config = dict(
    head_dim=32,
    activation='swiglu',
    norm_place='pre',
    positions='learned',
    attn_scale=0.177,
    init='uniform',
    init_std_up=0.0573,
    optimizer='soap_variant',
    lr=0.00658,
    lr_mult_qkv=0.4,
    beta1=0.95,
    decay_shape='sqrt',
    seq_len=256,
    dataset='wikipedia_en',
)
Each number is 200 + 40 x the weight over its row's rms, rounded and kept within 0 to 999. Layers, rows and columns count from 0. The size before them is the row's rms in percent of the matrix's.

# layer 5 MLP up, 512x128, rms 0.17, rows 486-504, columns 0-127
106,201,211,153,237,181,228,216,210,205,211,133,211,193,165,221,233,206,189,151,250,169,243,278,287,236,236,183,246,195,134,177,221,232,151,230,215,162,192,162,82,223,160,187,272,227,228,211,193,188,153,168,193,245,238,258,198,263,214,198,199,207,243,176,215,253,124,117,139,217,238,237,201,169,183,226,180,222,195,101,217,191,126,187,197,147,230,180,206,223,195,218,163,214,140,199,204,264,202,123,141,141,271,216,175,268,162,193,249,266,282,183,230,188,194,218,198,259,176,196,165,184,248,181,231,202,242,135,151
105,224,200,159,115,182,243,243,236,241,200,225,228,164,190,84,261,162,141,167,214,227,101,285,172,203,162,217,253,168,175,114,258,196,192,174,156,202,188,241,175,156,258,178,165,179,170,148,188,229,175,187,159,193,240,232,182,257,266,202,189,201,198,114,197,196,189,230,228,225,236,117,206,152,233,228,221,212,151,149,219,149,225,220,152,212,134,230,183,159,170,153,189,223,153,170,160,172,160,168,266,212,242,185,177,216,247,170,152,199,244,205,255,254,248,159,244,147,180,175,221,146,194,210,198,193,226,136,265
099,175,183,129,242,272,201,234,164,148,289,215,195,252,208,159,197,206,171,204,248,185,185,176,244,161,240,245,133,235,239,205,204,218,208,249,159,160,197,228,217,183,245,254,167,267,231,226,174,199,234,153,247,191,228,201,158,139,205,242,159,206,139,170,163,167,183,168,261,190,194,250,170,184,206,157,219,205,136,134,68,182,157,149,190,262,208,217,238,193,233,188,181,241,226,215,241,225,178,143,114,194,236,305,195,239,235,198,222,215,216,164,186,278,235,196,155,194,165,225,241,245,261,246,210,271,215,160,251
097,190,126,211,185,126,247,235,178,237,161,143,218,276,241,217,211,183,205,177,174,221,168,209,213,188,225,235,137,183,224,182,203,235,231,172,232,199,155,238,219,205,205,184,211,143,237,238,232,130,186,239,198,188,204,229,172,266,214,175,255,208,91,291,210,157,164,200,143,197,236,271,203,149,202,285,239,175,294,220,215,269,286,185,248,233,183,179,169,170,197,231,112,147,290,220,250,199,209,184,234,191,191,238,150,192,208,183,268,165,172,141,175,134,188,179,202,147,241,222,183,225,192,279,197,194,232,233,241
100,239,184,212,227,245,238,195,203,199,251,236,187,191,168,186,198,206,206,181,196,207,205,241,187,181,212,135,235,148,160,201,143,173,208,99,181,142,165,264,194,176,231,232,161,273,215,214,166,238,257,206,252,215,151,211,225,173,225,304,192,130,211,168,190,171,131,192,269,228,172,187,186,148,287,106,149,195,200,146,175,190,130,257,194,172,198,230,121,215,229,260,218,194,224,214,166,186,131,229,206,291,132,196,214,187,197,284,197,210,218,226,224,228,172,258,231,299,147,174,238,190,155,204,200,169,141,201,171
096,126,196,294,230,220,179,205,282,196,186,317,251,197,240,220,184,213,205,169,169,147,205,213,257,216,217,203,195,229,166,191,173,198,194,161,217,192,200,106,240,204,212,196,233,155,232,194,209,222,150,215,203,216,181,255,196,165,225,294,282,191,223,166,232,209,179,280,248,186,182,228,225,200,216,123,242,195,235,184,187,190,154,214,202,296,128,158,197,208,183,177,289,234,182,155,183,279,132,151,269,245,178,213,270,208,242,160,203,172,180,150,164,198,260,184,266,239,225,198,254,224,131,183,190,204,203,243,225
095,200,202,155,171,211,212,222,154,131,203,117,190,184,195,168,241,208,172,209,251,247,195,144,200,180,193,188,194,256,259,230,221,220,221,197,285,186,203,154,216,225,138,219,230,195,182,224,151,176,210,183,181,310,140,169,242,206,231,165,215,185,192,137,251,165,234,215,157,226,225,252,189,243,206,269,168,221,252,243,206,167,202,209,293,200,209,188,172,240,276,223,174,126,230,282,215,232,218,168,175,231,186,310,131,169,165,253,166,207,236,168,224,191,261,187,163,271,121,185,174,232,274,214,198,105,223,186,197
103,161,244,175,241,232,194,193,277,205,191,153,184,204,199,217,164,246,168,100,215,239,177,254,171,165,239,229,175,225,220,229,133,224,176,228,224,226,151,211,170,215,227,142,245,181,290,243,166,167,189,157,197,241,236,184,215,262,222,201,235,232,232,258,175,190,255,285,188,262,218,226,209,219,192,169,203,254,258,201,169,199,180,147,119,240,219,119,255,202,226,318,127,159,156,223,198,144,221,229,272,202,226,164,161,174,142,216,165,243,205,238,212,196,258,207,212,169,147,188,260,236,221,163,172,117,247,216,194
096,327,225,215,177,234,138,225,212,181,188,213,271,208,208,197,221,226,196,279,261,220,242,203,213,216,250,193,249,167,191,174,207,110,186,222,162,242,216,192,238,215,278,183,301,184,172,247,178,172,183,271,139,227,213,152,206,204,205,168,182,183,155,226,210,181,151,252,203,262,115,222,242,241,245,234,237,172,193,173,249,94,261,182,181,220,163,156,121,151,216,150,251,239,255,209,226,209,186,175,138,258,162,216,226,259,226,198,189,165,167,210,222,194,134,220,229,226,217,211,155,225,161,184,142,254,194,173,217
101,168,199,225,210,181,186,259,202,218,234,240,187,203,211,220,216,233,207,182,201,240,196,174,192,129,226,233,181,263,165,189,157,209,228,218,241,233,104,180,189,240,213,219,216,264,204,218,230,227,261,146,211,189,200,217,215,262,170,139,164,182,143,202,145,194,228,275,199,176,181,182,148,196,198,198,204,110,180,220,235,163,204,169,204,182,236,108,236,145,197,302,153,217,231,316,153,228,212,127,184,182,245,228,186,92,169,202,91,137,253,222,251,188,236,188,163,200,186,159,230,126,156,154,198,248,155,194,184
095,228,163,151,202,206,139,225,259,134,178,234,215,143,214,250,242,208,198,221,159,143,213,213,225,185,263,188,195,185,252,222,228,175,154,245,154,178,252,163,165,214,141,291,152,194,194,254,231,205,161,167,208,200,186,201,184,244,166,181,156,277,253,238,113,177,160,209,159,195,191,156,261,153,183,177,296,229,98,198,188,250,229,140,293,169,218,217,221,173,206,146,183,212,190,165,141,210,209,250,230,217,189,170,234,198,207,279,128,167,148,218,322,214,218,165,187,180,235,222,219,186,220,200,241,165,166,202,172
099,218,144,231,209,209,187,273,190,201,236,262,260,209,153,140,202,203,199,100,193,138,196,187,216,254,170,189,154,234,144,215,203,158,182,196,259,152,105,275,203,244,178,150,268,180,182,210,184,247,194,165,235,238,232,257,115,204,195,203,256,217,232,182,167,188,149,172,230,186,222,250,216,256,300,274,189,173,196,179,208,178,196,323,232,192,189,242,119,165,173,231,224,220,190,218,165,187,158,234,167,177,239,196,229,218,181,195,162,159,214,176,205,258,180,158,165,235,232,191,210,177,193,164,283,265,237,195,136
098,129,166,196,200,195,248,238,239,158,193,237,266,217,219,145,230,227,244,165,254,238,264,171,200,282,213,137,211,237,266,245,174,232,215,211,179,196,208,317,142,228,257,233,160,254,159,233,180,192,207,275,201,128,207,182,159,213,182,222,178,246,198,174,166,175,155,232,220,246,231,201,170,160,197,202,156,208,192,290,190,252,172,251,234,140,222,190,204,283,217,225,228,233,175,184,208,204,100,209,192,176,238,223,257,205,200,246,132,189,165,273,163,157,209,250,137,234,173,225,256,158,190,184,183,261,248,260,205
095,157,198,215,217,210,285,174,172,196,130,240,202,194,153,251,171,214,212,189,207,205,260,156,199,169,208,244,234,284,246,276,137,213,193,209,221,206,93,180,179,201,246,195,218,149,233,186,138,309,148,147,171,216,173,179,263,210,210,219,241,195,226,143,168,230,192,213,239,101,225,202,210,189,188,326,251,199,160,187,259,256,215,207,137,231,225,245,224,141,216,122,230,202,211,178,186,169,217,196,209,179,209,213,227,211,213,209,200,153,142,235,207,220,242,306,244,187,236,212,192,142,245,157,179,199,159,162,204
097,203,159,246,164,183,209,224,221,149,161,171,198,202,205,185,212,200,170,251,198,185,242,223,179,121,186,198,287,211,259,116,174,237,143,150,288,240,238,165,194,189,266,184,185,187,131,162,221,179,196,173,173,206,205,216,233,249,139,243,191,100,238,190,200,212,195,257,183,187,162,228,235,215,121,219,175,285,157,226,256,169,211,206,183,266,282,159,165,238,210,204,244,216,187,243,243,159,149,166,229,231,188,142,298,209,189,158,179,195,246,287,193,149,285,141,233,171,171,216,226,187,178,237,164,213,248,169,204
103,280,237,199,209,250,217,202,177,181,236,278,150,224,223,160,146,198,242,192,232,204,201,118,202,185,167,121,183,183,177,213,229,140,159,172,244,150,191,242,191,231,152,281,243,153,142,203,183,171,240,136,162,249,215,204,233,157,241,234,182,209,62,240,247,136,238,231,231,244,220,223,238,163,194,190,239,228,223,196,195,241,217,276,119,200,180,272,167,175,215,228,204,267,181,244,141,160,182,235,185,175,194,181,148,197,186,217,208,199,156,136,160,211,158,117,264,159,203,143,206,196,195,191,150,181,166,159,229
100,152,164,180,246,211,186,157,226,196,193,189,200,189,270,214,217,180,165,177,268,258,234,309,210,189,226,184,220,183,197,213,200,202,221,212,142,249,257,296,280,137,160,177,244,202,107,227,193,223,200,188,235,217,205,219,247,212,260,256,257,171,173,245,236,227,238,178,140,123,192,137,197,192,181,182,183,256,243,231,235,216,233,220,135,252,179,164,243,113,181,186,158,203,193,197,174,125,130,257,218,187,165,232,231,232,254,254,229,169,181,195,146,178,171,214,167,197,238,243,229,226,154,222,314,216,159,217,208
102,154,185,243,225,189,166,138,221,305,215,201,186,142,243,241,122,219,172,249,213,243,182,276,196,283,271,223,215,219,166,197,190,157,215,121,263,221,209,198,180,164,176,171,237,219,238,236,140,181,183,158,209,294,227,226,171,212,124,170,150,220,233,281,189,192,179,217,226,197,211,125,232,252,230,146,202,202,211,189,162,219,223,188,166,218,237,180,130,250,186,232,206,156,182,160,95,266,191,216,200,214,285,225,214,208,226,132,171,236,293,217,243,240,187,201,177,181,180,157,144,173,180,191,199,195,144,181,180
100,214,230,217,217,304,139,142,188,218,150,171,225,150,173,242,196,239,210,181,200,182,191,210,248,192,111,195,202,186,200,284,215,207,239,210,179,237,172,180,210,202,131,194,209,216,236,226,179,284,127,126,191,232,160,175,255,226,230,178,153,244,254,158,189,128,233,147,190,234,204,222,181,209,252,200,181,197,145,150,271,238,179,180,150,219,187,158,221,222,217,161,215,188,205,296,136,186,217,197,203,274,203,234,175,147,265,200,231,161,236,205,138,187,172,178,97,233,145,185,155,288,231,197,181,200,200,292,232
# layer 5 MLP down (transposed), 512x128, rms 0.148, rows 486-503, columns 0-127
108,236,217,193,193,166,175,133,196,194,201,133,197,186,202,218,246,212,152,269,107,169,307,180,168,164,195,209,250,132,238,168,197,124,220,247,135,216,132,137,193,220,201,193,236,81,174,168,195,178,206,212,186,185,185,191,212,146,273,234,216,157,198,225,165,164,172,246,146,207,139,259,177,255,162,174,222,213,168,254,155,167,228,162,260,168,176,169,222,249,212,165,275,165,199,177,218,259,216,152,186,234,187,196,197,255,257,184,166,236,132,196,258,176,203,325,148,191,196,227,209,186,176,193,194,226,190,170,184
102,192,199,261,186,194,161,148,177,95,144,212,210,170,143,149,148,208,193,216,252,148,185,250,192,214,236,224,201,164,135,149,117,129,173,197,184,154,217,166,245,155,254,250,156,142,217,155,211,273,213,227,161,194,208,172,193,187,150,198,217,211,124,182,178,154,244,198,155,142,220,186,203,250,189,129,226,218,244,201,257,240,256,224,154,239,197,217,186,175,204,204,211,169,130,184,218,184,264,211,240,150,212,158,179,275,222,248,197,141,277,155,214,195,176,208,158,252,231,172,246,188,215,185,229,158,170,95,127
094,145,228,148,191,231,270,244,167,255,243,221,240,203,150,178,255,156,228,214,186,187,177,171,160,209,214,268,193,200,187,173,258,215,189,187,192,134,207,223,230,265,168,201,185,225,118,260,207,230,198,258,201,112,232,206,256,228,177,237,239,201,131,163,191,198,227,205,117,230,195,167,221,274,207,228,209,251,232,235,162,242,240,177,260,246,112,177,243,206,176,190,164,255,262,141,242,193,160,228,250,136,232,220,199,257,142,234,204,203,230,135,173,172,257,240,226,216,223,259,256,145,211,165,245,297,213,181,174
097,211,246,204,113,211,206,169,185,175,184,234,206,196,216,167,192,120,206,189,213,223,236,174,204,205,192,133,168,177,284,212,179,159,145,170,218,219,212,261,198,207,296,231,168,159,147,170,247,196,264,175,166,236,173,199,218,126,167,151,302,194,278,215,167,227,173,147,244,216,202,203,185,202,185,224,229,190,146,173,210,191,203,207,208,127,189,205,208,166,217,191,214,136,273,185,254,126,260,242,153,204,195,208,193,321,238,144,135,240,225,231,98,254,261,172,204,196,186,208,233,152,250,219,259,193,190,201,252
099,205,189,164,251,153,209,237,233,244,148,224,298,220,119,157,248,167,99,159,156,202,236,176,190,184,213,236,255,116,195,184,232,185,204,258,203,236,174,186,186,205,213,231,164,236,172,130,226,260,175,199,189,165,177,98,170,128,223,226,225,161,164,210,115,251,283,249,216,191,179,193,164,214,229,112,208,233,245,248,173,157,181,215,262,163,151,214,179,152,178,203,302,233,189,168,190,203,212,176,216,189,265,222,151,207,188,195,205,218,288,168,182,180,145,156,181,176,176,166,218,209,163,203,212,214,167,196,131
101,197,221,175,191,158,194,171,149,140,195,130,262,193,167,260,304,147,229,186,196,210,204,188,181,185,114,191,164,134,191,182,246,237,223,196,199,162,250,258,222,227,176,209,144,197,237,164,198,245,225,185,190,232,214,204,170,204,254,250,227,242,229,189,171,149,178,78,164,213,233,212,195,149,237,256,225,267,135,146,213,240,249,144,140,248,167,162,146,168,235,211,252,235,199,216,247,115,177,177,142,223,175,191,158,212,231,278,159,234,259,150,212,206,244,222,117,217,179,190,209,247,249,154,211,159,164,206,199
098,135,220,178,209,194,220,252,207,163,170,168,252,171,178,157,168,196,253,149,166,157,203,177,164,209,148,208,123,212,218,234,242,250,141,184,225,165,160,170,131,145,229,174,228,280,232,145,154,186,234,152,263,188,189,205,217,217,234,257,206,244,264,264,169,248,207,190,231,207,124,249,238,192,159,211,118,153,145,206,195,150,191,229,227,235,201,204,208,203,191,212,241,206,176,167,219,207,202,238,159,151,184,255,168,253,251,143,281,274,228,256,165,191,198,207,211,251,140,203,147,149,249,144,180,187,205,295,285
094,188,217,187,142,313,216,144,311,190,218,187,212,195,174,155,169,166,198,186,172,201,243,199,252,215,177,226,254,223,152,155,261,144,186,161,242,180,217,155,263,203,261,227,241,232,175,204,204,187,155,183,199,122,128,185,277,224,178,202,154,238,190,181,146,215,229,241,173,174,212,139,169,203,162,192,291,203,244,170,212,148,170,253,242,231,130,195,191,175,178,255,220,205,218,189,234,275,236,148,306,171,179,232,164,203,233,143,185,206,162,251,267,247,218,171,174,183,264,208,196,194,254,265,210,186,240,211,157
091,187,202,140,233,232,229,270,285,252,163,281,130,172,220,128,187,168,223,150,156,192,240,297,231,208,269,152,225,239,192,211,213,190,199,185,150,266,193,173,180,132,213,142,187,196,182,223,217,201,249,161,184,233,230,200,211,247,139,174,177,149,223,194,197,194,257,195,146,155,113,163,178,242,129,177,182,238,199,185,220,211,192,203,243,187,239,209,293,178,187,155,232,161,128,178,107,230,227,226,210,211,207,228,262,200,194,190,294,221,156,177,171,168,181,251,227,183,165,172,130,140,235,244,236,246,182,195,212
100,191,286,135,178,228,162,259,253,223,217,216,183,216,194,184,283,205,254,185,211,191,268,256,120,192,196,168,143,207,245,156,166,170,258,191,171,143,211,195,219,217,170,152,162,146,208,217,124,136,232,212,184,203,256,174,208,146,195,216,249,156,211,207,156,176,160,182,168,273,206,205,235,228,222,257,157,283,210,185,162,241,227,175,157,306,194,208,186,220,224,239,167,153,201,185,187,241,185,222,150,237,225,190,214,308,215,155,210,291,133,129,156,247,190,212,173,200,198,274,144,139,183,208,163,187,199,190,221
101,259,192,203,172,157,181,131,139,209,222,192,200,276,197,211,200,202,209,165,101,95,224,253,144,204,148,153,106,206,234,141,224,238,121,152,231,245,236,230,218,178,146,220,221,194,197,258,247,169,144,128,229,217,211,236,169,292,231,225,167,173,184,261,206,236,151,236,220,173,195,230,197,277,213,176,156,214,235,215,208,208,163,200,175,208,226,149,138,274,218,194,186,177,221,272,206,248,221,223,204,162,228,227,130,158,142,184,188,184,218,151,166,183,175,258,192,221,227,119,234,192,202,150,160,221,251,162,218
101,181,255,231,177,180,208,220,154,191,198,163,210,218,228,180,198,145,213,251,194,191,136,183,179,228,261,190,174,194,179,170,246,213,290,167,163,198,210,199,219,193,206,98,128,187,224,201,280,168,184,222,151,205,197,178,184,164,229,242,280,237,158,278,240,153,262,183,221,164,169,194,189,181,185,248,257,237,238,268,178,231,219,189,246,311,279,207,177,181,260,238,202,208,298,176,204,229,228,237,283,162,226,188,210,182,234,274,123,180,236,194,135,162,159,168,208,213,166,192,275,211,204,253,210,134,199,216,153
104,228,157,216,242,233,194,170,202,164,250,175,205,211,176,202,138,207,150,186,151,244,169,158,259,203,252,216,204,201,210,219,221,209,188,215,236,255,243,212,243,129,132,259,192,223,246,159,190,199,195,203,226,222,152,160,224,229,195,152,219,152,281,256,247,235,267,166,145,163,221,270,144,152,301,136,186,228,150,208,179,188,229,179,155,148,132,229,190,127,195,262,243,200,262,204,162,253,220,198,264,157,187,154,237,131,188,224,225,95,234,253,134,183,240,187,183,213,224,251,199,180,191,230,183,174,183,228,118
097,204,195,149,131,196,166,213,197,187,244,223,145,177,234,226,184,260,185,237,173,221,216,224,186,239,255,193,210,191,195,235,175,165,172,239,114,156,162,267,161,163,159,154,220,178,210,182,178,173,135,186,174,198,147,165,185,189,203,103,175,123,219,175,185,200,223,222,218,180,230,246,162,225,170,252,154,246,183,209,148,142,163,187,176,162,211,202,291,185,267,150,265,207,170,217,229,257,191,267,265,210,231,230,227,230,211,289,181,263,133,208,176,155,230,250,205,186,252,232,209,180,187,257,295,169,312,222,142
097,220,219,181,195,192,232,217,165,232,259,153,174,180,230,190,212,219,216,126,193,130,217,210,84,143,224,191,187,266,248,166,186,197,170,179,214,232,176,236,114,183,218,198,308,244,207,242,234,198,87,268,195,265,249,211,194,253,203,173,195,214,161,197,200,200,229,173,195,173,226,187,219,230,182,206,211,159,199,232,177,260,134,154,263,207,161,195,190,224,187,288,137,249,181,196,193,203,214,278,173,204,146,222,220,151,143,201,149,308,155,203,220,237,215,240,143,177,123,165,252,220,178,188,149,162,189,163,230
098,208,258,157,225,224,183,161,169,214,144,216,150,245,174,256,216,252,192,197,178,188,204,241,226,194,147,216,227,230,212,192,174,156,191,186,271,129,155,206,156,194,167,165,318,146,161,194,137,206,195,181,198,249,214,223,208,135,196,118,193,120,186,236,157,262,235,168,239,184,211,153,181,200,197,137,127,140,244,190,250,179,131,186,228,174,175,165,196,131,275,196,106,205,215,207,159,224,164,242,253,221,241,238,193,212,238,145,247,165,210,155,214,150,199,287,215,138,199,233,213,197,233,176,202,131,240,135,174
097,192,180,105,260,186,268,145,287,168,239,223,137,216,251,184,206,188,154,246,159,218,167,194,230,129,192,156,200,209,162,215,218,249,178,249,179,325,193,221,198,213,241,219,185,237,219,183,169,157,232,166,252,236,217,238,203,188,195,142,223,135,207,224,236,179,158,226,245,278,157,219,303,204,288,244,232,174,155,225,194,234,135,187,166,209,271,152,172,187,215,176,188,279,158,223,214,188,235,207,200,235,183,184,172,197,181,215,190,170,231,175,177,169,179,169,200,194,221,178,77,254,221,184,206,168,256,130,202
105,234,233,185,242,211,222,290,179,199,187,184,212,177,217,225,179,237,229,175,255,205,165,207,117,217,243,169,208,231,184,186,204,146,143,182,183,154,168,190,237,295,233,191,197,240,215,201,195,202,201,184,130,219,302,233,217,238,189,177,236,218,188,220,203,140,94,150,263,187,182,227,252,182,107,206,200,242,170,186,239,213,190,118,155,218,210,175,212,219,283,186,201,268,276,207,154,212,135,274,174,172,131,196,192,245,180,210,128,244,198,202,166,293,161,229,183,139,201,221,278,223,160,170,205,220,210,182,261
# layer 5 MLP gate, 512x128, rms 0.179, rows 487-504, columns 0-127
102,188,198,136,237,158,203,244,267,167,157,186,212,217,111,141,243,190,141,154,192,199,192,240,248,274,194,194,169,198,223,207,253,161,206,256,151,224,210,165,230,184,194,177,217,268,212,157,168,215,220,217,116,188,219,218,230,114,198,223,232,309,141,146,148,162,264,261,183,228,192,171,145,187,266,208,177,96,152,162,194,218,264,245,196,179,123,248,216,195,173,114,197,250,222,237,280,192,217,152,257,253,188,205,192,210,243,214,214,258,233,203,193,174,222,241,241,170,204,197,179,209,176,182,153,154,198,224,223
107,184,185,205,261,147,255,188,162,269,197,285,183,164,197,161,242,187,217,242,269,211,203,200,157,229,220,250,157,193,176,229,187,230,243,281,176,201,230,189,209,203,122,182,213,197,154,227,221,145,233,270,235,196,230,193,153,234,152,202,169,218,217,128,262,235,174,223,160,218,216,117,214,184,134,191,164,206,152,185,194,290,105,192,168,219,248,152,259,157,197,220,188,145,215,182,232,165,148,224,202,169,179,240,149,103,153,226,190,175,169,140,205,241,220,95,166,183,141,247,206,211,186,154,193,153,272,187,207
092,163,196,106,269,226,168,202,201,195,167,182,232,239,204,203,250,175,157,169,142,196,151,169,218,204,287,228,143,200,269,132,176,180,202,254,145,208,154,162,266,210,261,146,147,183,271,304,235,166,193,184,204,199,218,224,208,218,232,192,161,175,220,218,208,176,170,234,169,176,184,135,177,210,182,221,229,256,226,238,159,183,241,203,206,208,168,185,199,237,197,200,183,154,124,179,172,176,201,248,265,221,183,265,187,222,205,158,179,46,183,168,183,282,143,181,131,272,250,187,201,202,199,158,191,155,222,175,239
098,196,217,211,190,212,183,189,148,155,214,161,222,183,192,158,210,180,242,285,187,148,190,199,204,233,204,197,155,273,207,242,200,174,256,208,255,176,217,172,205,207,319,183,250,308,257,232,220,138,224,205,247,218,201,189,141,211,185,81,202,183,211,188,189,221,121,183,140,202,253,150,124,294,154,227,221,212,191,193,202,201,208,183,185,222,183,245,210,199,176,203,219,230,239,196,175,180,172,175,172,190,126,153,191,164,221,257,203,222,201,286,232,148,163,194,155,143,227,141,173,134,189,245,212,141,228,311,225
098,320,163,254,269,224,163,164,144,169,213,223,180,145,222,207,230,155,159,165,175,150,170,223,228,267,237,182,235,183,250,174,187,193,216,183,247,201,222,169,212,74,246,197,183,206,127,160,242,169,200,187,176,181,190,159,220,295,232,298,200,193,214,179,199,157,241,138,214,125,229,238,134,183,217,296,260,290,179,243,272,188,165,207,206,179,257,210,182,194,116,180,188,213,198,189,201,217,196,215,161,172,194,190,243,194,228,200,161,210,232,202,155,186,156,229,240,175,234,135,237,197,246,211,175,170,161,227,170
091,230,246,173,226,140,195,192,237,217,138,214,182,203,154,189,152,230,162,196,321,136,169,168,189,259,207,198,232,163,173,245,215,206,228,209,108,183,176,181,239,142,123,201,205,184,220,203,150,204,219,223,293,149,243,209,173,205,219,210,239,241,268,117,124,164,236,184,262,148,170,193,147,223,180,181,215,151,152,186,153,202,161,297,191,258,161,187,232,183,192,156,188,172,222,229,200,208,223,174,257,214,125,147,191,162,230,225,224,179,278,201,155,174,249,164,201,231,218,247,231,229,201,195,175,170,255,114,258
099,194,198,180,213,301,235,96,263,238,181,208,229,216,277,201,96,188,205,179,143,221,250,254,202,219,268,270,200,156,182,252,210,136,204,195,190,186,158,212,237,235,198,173,216,235,109,219,169,169,217,235,265,218,222,233,221,204,170,212,229,206,189,222,160,271,194,219,204,245,250,183,167,200,142,155,226,221,195,142,140,164,164,237,235,86,193,246,167,161,262,156,185,158,173,225,139,180,140,214,204,262,244,217,194,223,257,174,202,216,162,189,154,190,196,291,229,164,134,223,211,219,250,189,232,197,177,214,202
091,198,256,150,229,200,239,186,226,212,148,212,241,177,177,101,216,220,190,240,225,157,165,226,187,186,192,189,208,173,197,157,264,175,261,277,247,160,204,257,215,212,236,243,222,185,208,171,250,215,132,220,283,166,184,228,210,174,172,288,208,217,281,242,256,241,187,162,264,178,192,190,253,189,217,206,188,212,243,132,318,179,218,219,221,178,258,207,215,194,117,248,265,160,239,158,219,179,198,313,153,258,248,161,229,227,195,245,195,204,176,222,160,128,174,207,248,190,190,188,180,168,163,151,195,188,185,279,214
095,168,177,183,232,222,214,185,205,239,210,202,201,220,253,229,176,175,253,229,175,197,199,291,268,235,153,229,204,255,157,222,253,221,201,190,243,136,219,131,173,174,231,214,276,243,261,185,150,176,96,202,190,219,127,206,277,233,189,247,140,267,189,196,188,182,94,214,196,143,151,224,198,243,224,190,176,173,159,199,158,172,116,210,191,175,246,196,209,172,133,241,236,159,192,206,159,212,208,187,247,191,289,158,262,140,221,244,172,274,196,246,252,175,189,247,240,160,152,192,193,180,210,144,231,194,183,119,182
095,204,276,182,211,172,175,219,169,281,195,194,213,260,185,108,203,186,174,134,188,173,210,199,181,233,162,217,208,228,154,189,198,167,244,126,190,197,192,150,180,181,150,169,112,234,192,172,156,186,226,163,222,272,264,171,192,237,211,202,204,211,153,317,174,174,115,172,278,139,257,191,215,233,207,217,198,142,164,229,193,171,148,199,158,282,242,301,204,175,161,243,210,216,208,155,239,177,212,125,175,209,248,260,213,192,212,160,156,239,185,230,193,188,253,205,129,175,162,204,143,161,221,250,178,146,139,207,196
099,187,214,186,200,163,188,232,173,247,212,139,215,201,238,201,174,150,188,281,200,293,232,219,253,165,150,289,216,256,99,254,133,267,220,192,168,227,135,141,144,219,159,187,164,186,147,168,191,165,193,264,230,244,163,201,161,182,253,216,195,297,198,192,168,195,188,202,204,219,182,207,234,272,188,227,219,228,221,258,279,218,282,226,280,255,186,199,172,202,230,181,155,189,195,198,298,225,208,187,217,211,179,206,246,218,273,182,185,253,187,208,204,188,231,182,303,225,179,249,258,224,203,245,239,215,181,193,174
102,226,244,227,203,169,111,184,223,115,202,170,197,141,180,145,248,205,174,191,184,174,119,321,181,176,251,231,210,253,195,216,223,223,237,193,206,211,295,170,226,109,182,155,151,215,218,225,269,214,208,232,204,186,224,212,225,146,189,245,262,233,143,187,164,204,179,181,197,198,157,155,220,218,189,221,214,186,280,234,212,230,205,195,261,161,230,241,122,246,157,181,216,171,161,222,187,258,238,244,246,223,120,247,163,287,239,217,205,249,122,183,153,170,250,256,228,234,145,250,201,216,174,204,229,164,172,204,207
103,216,258,192,206,198,192,232,252,224,209,150,200,228,157,197,205,187,215,183,227,212,186,185,258,246,167,175,216,201,108,131,177,212,190,208,236,154,183,204,253,247,186,138,122,215,156,202,93,168,159,157,159,256,223,145,193,212,217,203,100,205,165,258,191,107,159,222,159,190,195,158,159,193,187,184,264,183,175,225,193,146,196,210,117,160,221,240,188,151,110,199,138,313,187,262,188,226,222,148,213,219,222,218,163,149,195,178,209,214,270,229,172,188,253,162,272,193,146,196,250,228,175,159,223,197,243,184,147
104,190,185,194,136,174,174,163,123,191,217,166,205,233,188,173,159,208,185,225,171,185,241,179,215,114,173,255,252,234,184,227,231,190,226,166,149,278,197,178,242,162,142,295,125,192,231,225,211,202,283,188,254,194,231,158,198,198,198,228,215,174,172,179,246,160,239,200,167,107,167,176,139,205,233,169,335,195,181,186,161,165,226,223,207,177,172,228,206,215,198,219,141,118,186,219,179,185,210,152,260,163,181,262,259,243,264,267,207,177,240,172,201,170,261,259,193,137,232,150,201,179,204,195,178,180,211,102,172
109,204,181,156,229,156,159,224,199,263,175,139,171,233,216,228,276,202,193,176,169,128,151,173,268,162,199,187,144,179,211,141,255,225,175,229,167,272,237,254,274,152,266,200,198,244,205,193,216,141,242,244,243,192,205,203,212,136,128,161,181,212,250,201,225,179,181,167,201,239,229,149,224,231,187,135,147,183,142,291,201,198,166,215,185,191,201,244,199,204,195,239,102,133,234,243,233,249,203,320,194,249,227,137,181,210,229,135,167,169,211,234,188,254,205,216,236,148,205,159,231,170,204,170,210,236,218,276,216
096,199,139,226,151,147,205,131,135,201,237,235,192,226,184,223,234,239,150,144,137,230,248,163,211,218,187,187,151,153,226,245,116,183,310,223,233,207,148,187,194,208,170,209,143,131,198,126,206,217,190,170,139,241,193,190,169,193,196,159,141,293,156,133,206,245,237,172,178,199,181,247,262,185,153,239,179,220,243,195,191,229,211,252,253,193,151,180,185,169,258,195,198,219,238,221,190,156,239,237,252,203,231,214,229,153,136,168,161,150,250,212,213,161,299,145,134,228,134,260,174,216,209,160,225,177,223,173,186
104,129,262,226,173,199,89,132,136,246,195,195,161,189,233,241,242,200,216,190,280,186,176,143,163,214,161,186,208,192,138,222,221,239,200,225,228,177,154,181,203,231,240,226,173,248,201,235,150,263,178,226,195,195,150,132,254,206,180,151,146,218,131,263,208,174,127,194,212,254,162,214,146,245,248,150,229,266,242,154,287,160,254,196,199,240,153,257,156,126,208,181,268,211,193,218,248,224,183,179,204,165,179,160,204,217,288,153,178,201,164,239,235,239,187,170,245,217,205,176,148,226,245,220,216,247,243,223,234
103,241,137,177,243,212,150,218,232,260,251,233,229,209,172,268,192,188,189,219,148,214,188,173,236,174,151,248,177,177,142,177,229,231,221,257,197,193,216,177,265,155,220,203,203,179,263,168,150,194,216,213,124,296,265,244,200,176,90,169,190,211,272,269,151,133,216,166,203,112,140,227,221,239,195,277,250,174,248,137,215,223,184,239,165,199,178,215,197,177,206,226,236,188,181,145,207,238,174,179,167,193,267,152,208,159,200,219,204,252,244,172,234,239,151,116,252,143,221,161,162,228,166,183,230,191,206,197,273